Part of a small language model's weights.
Size: 10 layers, width 224, 4 heads of 64, MLP 1344 tanh GELU, vocabulary 2048, 9.04M parameters.
Architecture: biases, tied embeddings.
Training: 244M tokens, 5301 steps.
Each number is 500 + 40 x the weight over its row's rms, rounded and kept within 0 to 999. Layers, rows and columns count from 0. Numbers have three digits each. The size before them is the row's rms in percent of the matrix's.

# k: layer 4 attention key, 256x224, rms 0.0385, rows 229-255, columns 0-111
# q: layer 4 attention query, 256x224, rms 0.0385, rows 230-255, columns 0-111
# v: layer 4 attention value, 256x224, rms 0.0385, rows 192-193, columns 0-111
# o: layer 4 attention output (transposed), 256x224, rms 0.0478, rows 192, columns 0-111
k229 114:468503512471471481498365466455510487536479548481545570463489545376465520543398555558425423524505466480477528517502499486498518454469533497488475575482464597502571474523499496485517430483512495502554455585461549471521531532511488487561470512505434494517565486517492524515538463481550426558491491453563478427427504491513524555475494508471
q230 119:552513479529514543493430540432483486534522505530511493547488489488495473526483546430467476457556482510462498508560488482559426520570475533555468508507485511526465430510559577472427527405445521549523479493521504483480506466508589471481447540509479462490558499458477525541472497508491396406515569527545530485491572511539516555577492504461
k230 116:490484557468506442451480531511463593547524535443481540517481537511587462514480493498488448419530495575462516498508522473471429503472437441492447439459491487458441537527583561524474447478429509562469545459488484501524522502412526482457474467475487459535496548499496540553519504500477443435454564538501573555511589507493511518519505528469
q231 128:483514520472565469493504495536496556534513458528466428485470451514515521512401479523510549498501464513550506497533575532411544536449476566489461460462477435441464526585480509406523501544446524516491559471499507443459501530488537529513563523443538569481495511439501522474462466490503476516427595482449532444571520451569499498483504516547
k231 107:466493494479537553435550405591466464477513406482468425553533509525528453515464580518535548485571532508564448500488607524470519552486471521444526445474497531418480466504481528452480512502493497532472541501490469455418502415491505483456528491470560454480541458476522496474510436496533505518443450402544497472460512442581443508479535494487
q232 108:487455525500533524473547510474473513546527436469487558437462444507505463426485466505503470500459482509519469488534496493471490523563468518548514558487512495505456453547494491587494449466455553535577448526553468461471518498557487543493519452468502572483616504525564504526452499465474451510531442489443470554535520421493464525497476549458
k232 108:425492489466541544410520482543495505521526472507429488460517457474535505473464556495516540448494428528505487455505493502530521503522543539520537523523485520445510556478526493565555467471421511485585496474455493487575482466552564564506624491488516565565521466531458529511529467497521507538501483469526445455495496525554483517588533590479
q233 115:534571466441473469545463452498558495459510429497493497524504469464457563477468487506513458479467478500530521456447488515492445483520466429498460572531549468546531464514543460508466516430452488493510497535550550550492568512450564548527479440431458495556499446505507489536524454450514469577523450413476494554532492429504505474549466518530
k233 112:540552500463519585514476439345534512489487494481435444520454442501469511511502526467430480474460454533519514469454565543515540432466504451541473549582522471536529603476533492533467511457455453496517522507575491500516542456490518550506524503455473496504498379459565555538509569478435521518465517478510565476523486502447514520539504538537
q234 111:504429446482510554505436478483523537450405564476557445429523516490482485465423447522505517527474534498429550442521408467531493518484498572506493488500506483504498510494517468475525513583602486502422532486500544465498541486533574509447467536572471500499438497550503476432534504510600423523594515443457465481431562518473520488439510559501
k234 109:460446534577482472490486508467458440506373487513421516452503561607500519467456508500523525467509510607507539485509496477505487536561489541499415499444563440554521547539468456479521511498495449490479511402464500472453505481551539436477521526521506476491464499526555500452495503463518494434503504516524411512501512481525626541427476492482
q235 119:534523548550554509474579484517566564519566518477520483462537436515467519523507485504489411562532548482553527491502495473481483492471565533502478438472476521444533425508481478557487518434503487458504465548508535514527398523496469523471530497480513543516524552533531454506450514542500484510475477522492509439469521585498508453492479498506
k235 111:506518552550559471559515449492506548495561485502480453498525482516537557495513471504507413511518548488495466461557490484486515436484526497435517453518508483536476484550429480582526470378544483476549493485496510445546495532491505506428549449485581525476445480514483477524433555561531495488479434524561451413523518515543507488532582528494
q236 107:382502464507525512579452541513517516493518532498520466513402461528480458532507524491524501505549542490481463474526575543498508619451534498496406432479534536442448499524447471480449523462475446422447468516524497457437527477480507558490508563566466492477498470451483531519593516498471466450519474492570505539463469508502481502536501484564
k236 105:471435449504510454586483528492515520492511511520480541485428459493374449491531566534502480487529491428440455505537533413541518562452509490522408437496576524526456475511535491475490480456516458501515429444512515434457482493503510473493483510570497494503503444488502491500511495431491384448544482487541538466486491503457479460500486481530
q237 118:501543506562478455477539479471408403460492519584481509469573487469493452513540531511568490474458492503538531478558513546552529578519582564507462472503556482578438475428504422487539489506554510483477466569563509493460516447514520466472409579515472500479493534483524517507551502511494456495559475485483495488495462491454482537444507514509
k237 107:462506520549438481437523482465495475486457549505576439429488408480415451460541469491557462558492550500521533530543487485504498524529602512490478516551504480560443527434504485498511494500528535501460514580543500458462506421502516441506479466547569543474478509482576537474505526515468417483528533526445487461439558450462448508487527529493
q238 111:583486430481466530512535525445457422495486509470474537513442465536539450485471537478493494491476490461525501425463573503486547483481514441580509515568544489498536486399410520514577455472525457438515452581501466565481474452574444495520612498548481546534544459523474510531447520448481522513415493500482492526463447492481491496527521543490
k238 109:514456439447513506513527500488450566570547519411554546482420489531477493502487539482501470510512516542506438441494498492506576490481509521508576513539518538503486432491434516483553529482458490443436445513485486512471534471537500517513565530434484563494522468536500461497490521486392490503463460514434507487460506494524434506561484595511
q239 114:427495484491598540540563552439500500536474493499516459536506530502474558549481570506520473462527523517466389509521515451542486515631571443502447522438514476499529493492521561495500470596452491515504451442579474534533488524543471418501480567489522550536558570583470550487484511480457461458511548526458494512494536484498505459495486547526
k239 112:507545487513550444547513474451533569470492505492542476515548568483510525489394463479581515484544469446475467474515508501472536452539438505497436562470432491522563474532504483474528472551525512543551476483555478501483475544496448502482572522405537518543499515552451513534469568542521514499555542559473521540484501549464464471459430525490
q240 109:481499490536419473514521561519531533477480467461465468482533489488487470439458471498468552530473460451550470453549468501506475499546556501442470462421495562519498538502497414506475530459504477632442534532497465546535436477491471516559529433529490563446545532519482534509562488519383505533465512476490564530459380447508539540494492484578
k240 107:481526503558490459545523493548590514562517437489517527467522517476426441519508577473516489535450471503542489412534476537536511556547546475521505619449502546553537629459532405508503510477509430577490478530484476448483528474479481457559503492541448516497513534555514578507557550476494505491519585545486530504509461408496547440493514468509
q241 111:478501485499513469480531491437512557492510551459480513445504515432581457423463489433527534490500468534511517448423472545479437520557517532516443487449463472451465492458452475511543444509529505549480541499487454475515544561488495475544416436479437550559464459415596413431504546546495442468482559440486498445431499494514502467447499519511
k241 104:510547521548523547527484527453503496523558579472472505486479536536515431436515530522566546475507430484508558544525548544511475569486521514487432528488495536500517582457443509441505501572527492498510536497383467481505535578504570474564457518507480500508382464490530446420560473506497581455492534492528458509519448534523525543499506513461
q242 108:555539544476573444461424455482474482505551491468464526595500457468510544491474500471502500463429478525588448427496426433517506562484589496506575495522478519543499539545491500551540446497520493512560429506506496418522424540521511497511556563548457458451473530487534470506519486456459478493473510524497517547463480511426548543534496499527
k242 107:480462516476523440454472484565559501583512466525453548545488469553465552543509598463513529456484554565540461463459484532461488552498503535433499548518468532444471479592428510464546476520503519486580515512536509515521459489528498558504581472492556519501452492455483523494554497523478483404499510503481534522575524486458483548583492439464
q243 115:491501476550502492475477554489478455537570467492487427516474466580505459579441527507495499507530527514411525547499507580451501556556464420484475474503489479527526472553512463536490514480502599495492528478518517543466442485506583467429489539490472522538523462463523523490526452526596508498515459457489517484516531587499467507600503531496
k243 114:511518420537521486510480495467412512494521434496456412485493497583512433554535487513500481462499453544392500503523532526498510462590551421553472516597522489573473537578466552525493552535517527528489522461571457548452465495516578404438520486509459534530523514477505470488520477479527455528570461475425462461498523499502517515471480503545
q244 117:528512547472503554416496473495505488587498509523524518518484442449482450424517498542436422514415473485487438519499572534453555507391498479496481541450456521531503473481480383491499530463540520469567511507542486492536545507528510460504471511530584498504495473528485462494543469538507463509472542575513509465487578547542496511501457536475
k244 114:523477506544485531416513455530430471519540502515529482555526547433458438472547512500448483480526461561483438476499553496466533527478501510470450541453497519579521521492471473489438519519520551372562464619526499544457548498542502531533522462558537475564505501512474426551578476460520447544497482548452467514417497474526492420476466554518
q245 108:500487603417436496413533515467452509556486475528492477467529488492510576557448479453467510482512440486553494503482535462585486547440417560488490482491512530432516506500522448492492511544507562400481448539513515498558504471523521480560444540447509523489578525490540529523516552467495442488490489532463532503474556538474528534515439465510
k245 101:482529515506490512458539471442503480549493481527554497478552500458487495563499516481561509414503474418479430466463532501522471472504454544495526513518502542467535448473483449464545501490499463384459484486530470462531556441483499539533489549460529428467528517511483525517518536453593458510506476505479554487487491466499504520504526441526
q246 115:566520522533480531469523534492493513485508474553579464508508575508477524524524484396458515514486520453479577492509443530518487565485513560527449513503471475489512516524499452498540475507461445470496466478502531457568486476516477465503500411469493458500478562502495533522519481504522548451469503531538485560521467475487519447484480485525
k246 106:482543542477531514562524514502496508482502554464510552505443512493476566496499505447464515441524545498468484502463458502545468462522563476449482567509390473454567477537522485527459542500496426538497425521433547504540545455477455486491502542450502428518466459460526520478537495531457527463477506446516517514512530475492497495500499510482
q247 134:457515499494457469395496464533601535487496466541551497514559540513547469462456456505532553519406431496501582491483521550451497514483486561511450450518513483472457450480511447511505532472517519460424550441477519536512527545491550519484556424434531535583458512480584535487524546493463567494467514500462490516495437472449517468539539484455
k247 115:452529505488501492470532570462469473460472424505488520506444522547455446505542465455528560486482514521524477489596597567550524491449581508562465468442524493530539491460508434497519562527476504499408507530408474477500516467447493525513506448505533486451480473458552588532517525525476571593459433485494518513529461478418508475561484510513
q248 115:473503502485503479460481465538482528557485458512489474464516419478506463543505495541447511483531586438576508493514506445550553510498528499486458488517442434529451422487482574575558460533480484503562503557514505481524508508434501508481463524531471414511555502489472487507490420444487549479526478469482522430508531471438535536507526483458
k248 108:513482450491451496505493442482482565566459496450496368522528518519462458547495520546422503463506562412502577541488475451475461604502527497514458460509474489495445445471507510601592496519528508454524553544483517501523495425449522460481518526521497461522496534486464476464476483516443527474482504499430469431503498488491543487552525500519
q249 109:522448529484477452415481444417515519499462474451406511534515467544493482492463455534515501466491498465554534533530559537459528497465538524474500471542387500481548482521482534564579520497460488516471480410518469495532482467523497460509509440457541541471530553481519496446505487480505520513488518449536501492444536487434487507506490493505
k249 108:564475518533456474514458455478551482499563469567435517494515514423515425559501466529517523524523475444601511526472530484435587460540461510505479516556389552503439492449475493541537561550441480509453511457504524495413488474506506535526549485455494540483521564487570474460526497505518586568479473418526431500468545507422471511499456516491
q250 124:482418494414501474552463424518469548518520452508475491515576509511511474453463448461478519601413422535515558501464494525469431450457488555493497491514497497429520471495527526423480503499526475514426530509460469481473534480472463526543593482433555544464523461475552440530541498526543481567411465537472521460517497486527469497531555481478
k250 116:554489469536590465526513498514482499496482407434475551528516470521538483507523502555518508527504491536486500483535564489529522461512485454526574540509504554505540510430549562441463494462485452466513549511491461483496525538476454534519582549478543504459530466434557482486521422436478517553401501499525479512539485465499520512486506466467
q251 108:517521480490535571542518484492480510483504522517528549498467538524462576544540530504488516464526552495447479494468472557542506513477480525582507452543468509434558530475478489476550481548571461550505530527553580504461522498466487518565616491455456511448445501497500476481532479440542476572541531524432498547499524518501559532506470544509
k251 104:606480470494505485490472502473507526512445474572481497566490550526522498416522545558493475441540525513433537532455505512534528490491430546512558437513427523540512465495458500501508506569575463548515469436529466523471532490456433497554602546458469534476481454482543479480450558435484488500517513498466525540494466463497568455507506550490
q252 128:508575521370490522487559521446509511440510471506508512497547496512429439517562487468478491511503491536447497478516513473451547540501597490453524543486533466433475494533515484479455535508509431455535531482518526567456522514451489611489472405500520536525486486518456524506462483555485547488495503513455459469501523435459501515528524528540
k252 120:508566457491470503519556526458499469489502447552518518486539489508485441516522519496515426485462509527442487555487533488499576477506571456491576482509519494474511603502511528474495513470507465523502468450535492493446450536553523594511517459522543446519452523464493511498509481544516517528504478524479489489489542387489523554574544571502
q253 116:506492499536499438535515431511526515431460457520493474577515603516485517461546493527484485546508515480495514460513464523484475563527560467568428484478572498502542510475548512521477448452528539526495516546537472521528528531530537472356473437521626467543437552521532533515487478518468515455519534512555490468509533494513549553397475495454
k253 108:536543516524486434467508400550480477527496522528485512536542495466534490517395429490529460498467526570466481513473484530504505531458495499471431451461533474585530498475489509535448462597494522499467495548534458511498538458495463478410473511453577454482479561494584484549503569578469466525517561505494584433567545522458515525515545437522
q254 110:489528485457510499463517531522529563454486506503417468439433525539604555550467536523476616463491477470431499521519508529522452458444472563448478465533561466495487543518475478505532492487523454486481437464489480477532535560492528509535514477484465454517479454463406427428488469521526507544523430556498524506469536519549593495496497428495
k254 105:464441459513438493439586481516552478429492385506483483420487509512604493491469462499480507461517560468548482552493535522555508485428459557500483533405451516511559531505482481550511439528514446511460506494507528527565597567466511520600500505556442450497526480509479474420512546445487521518466481583461439474471522530455572460542560544519
q255 107:483463448585543487525521496583503531468560514488492535456503474506448492476448490488566547485418384468511458514467533478513471434497486521487543434474501479514535480520435543415502503573563484536456532452549570536491495510538538526507487529533513554512568455431533545487502446508550540536512530547543518536402488489482492494473516519452
k255 112:475382491553444443500522615528508499426584486460454548491531450486487491526489477545514475551442495510479497468489520528518472428488524506518551469457491546524529468452476458492486434535535556490451535492487508535466501453521433519503536504473525480509528516462550518556544529539451493480565468476585509582518472499485596455482471594424
v192 114:501521570534590548455477532558465526510483462509508542509531492530484455587526480500518534571446446472497533445544510540517463527505470520583531518573498504573526513504475547495468474488515521583522551523515498522471521552544467492450430577492493462531397478523564532498489510587495471587454446487570489492458546517506443412488447521480
o192 097:505483437422455453466457479533471564558490498469471476543515527489561601454431504494507534488556535567526553598495494532425494500497416555441510551544457478493545550526514559561469476521514475503486530525450417482545519533478526520549538493480574489506580511451526509471541438483516525483509527484397431505525493457517521576547493518490
v193 103:486502453530594517496475469503527480512484513445462542461477528478490543503479508518536480475449497494495402448478505464536597504497457524570477527525454493500433496482510456459567517488502520493472521463497506534510545419538474497543502520483576496559548514462486401456519481509455558514479552461547574474534529500553465485517503526639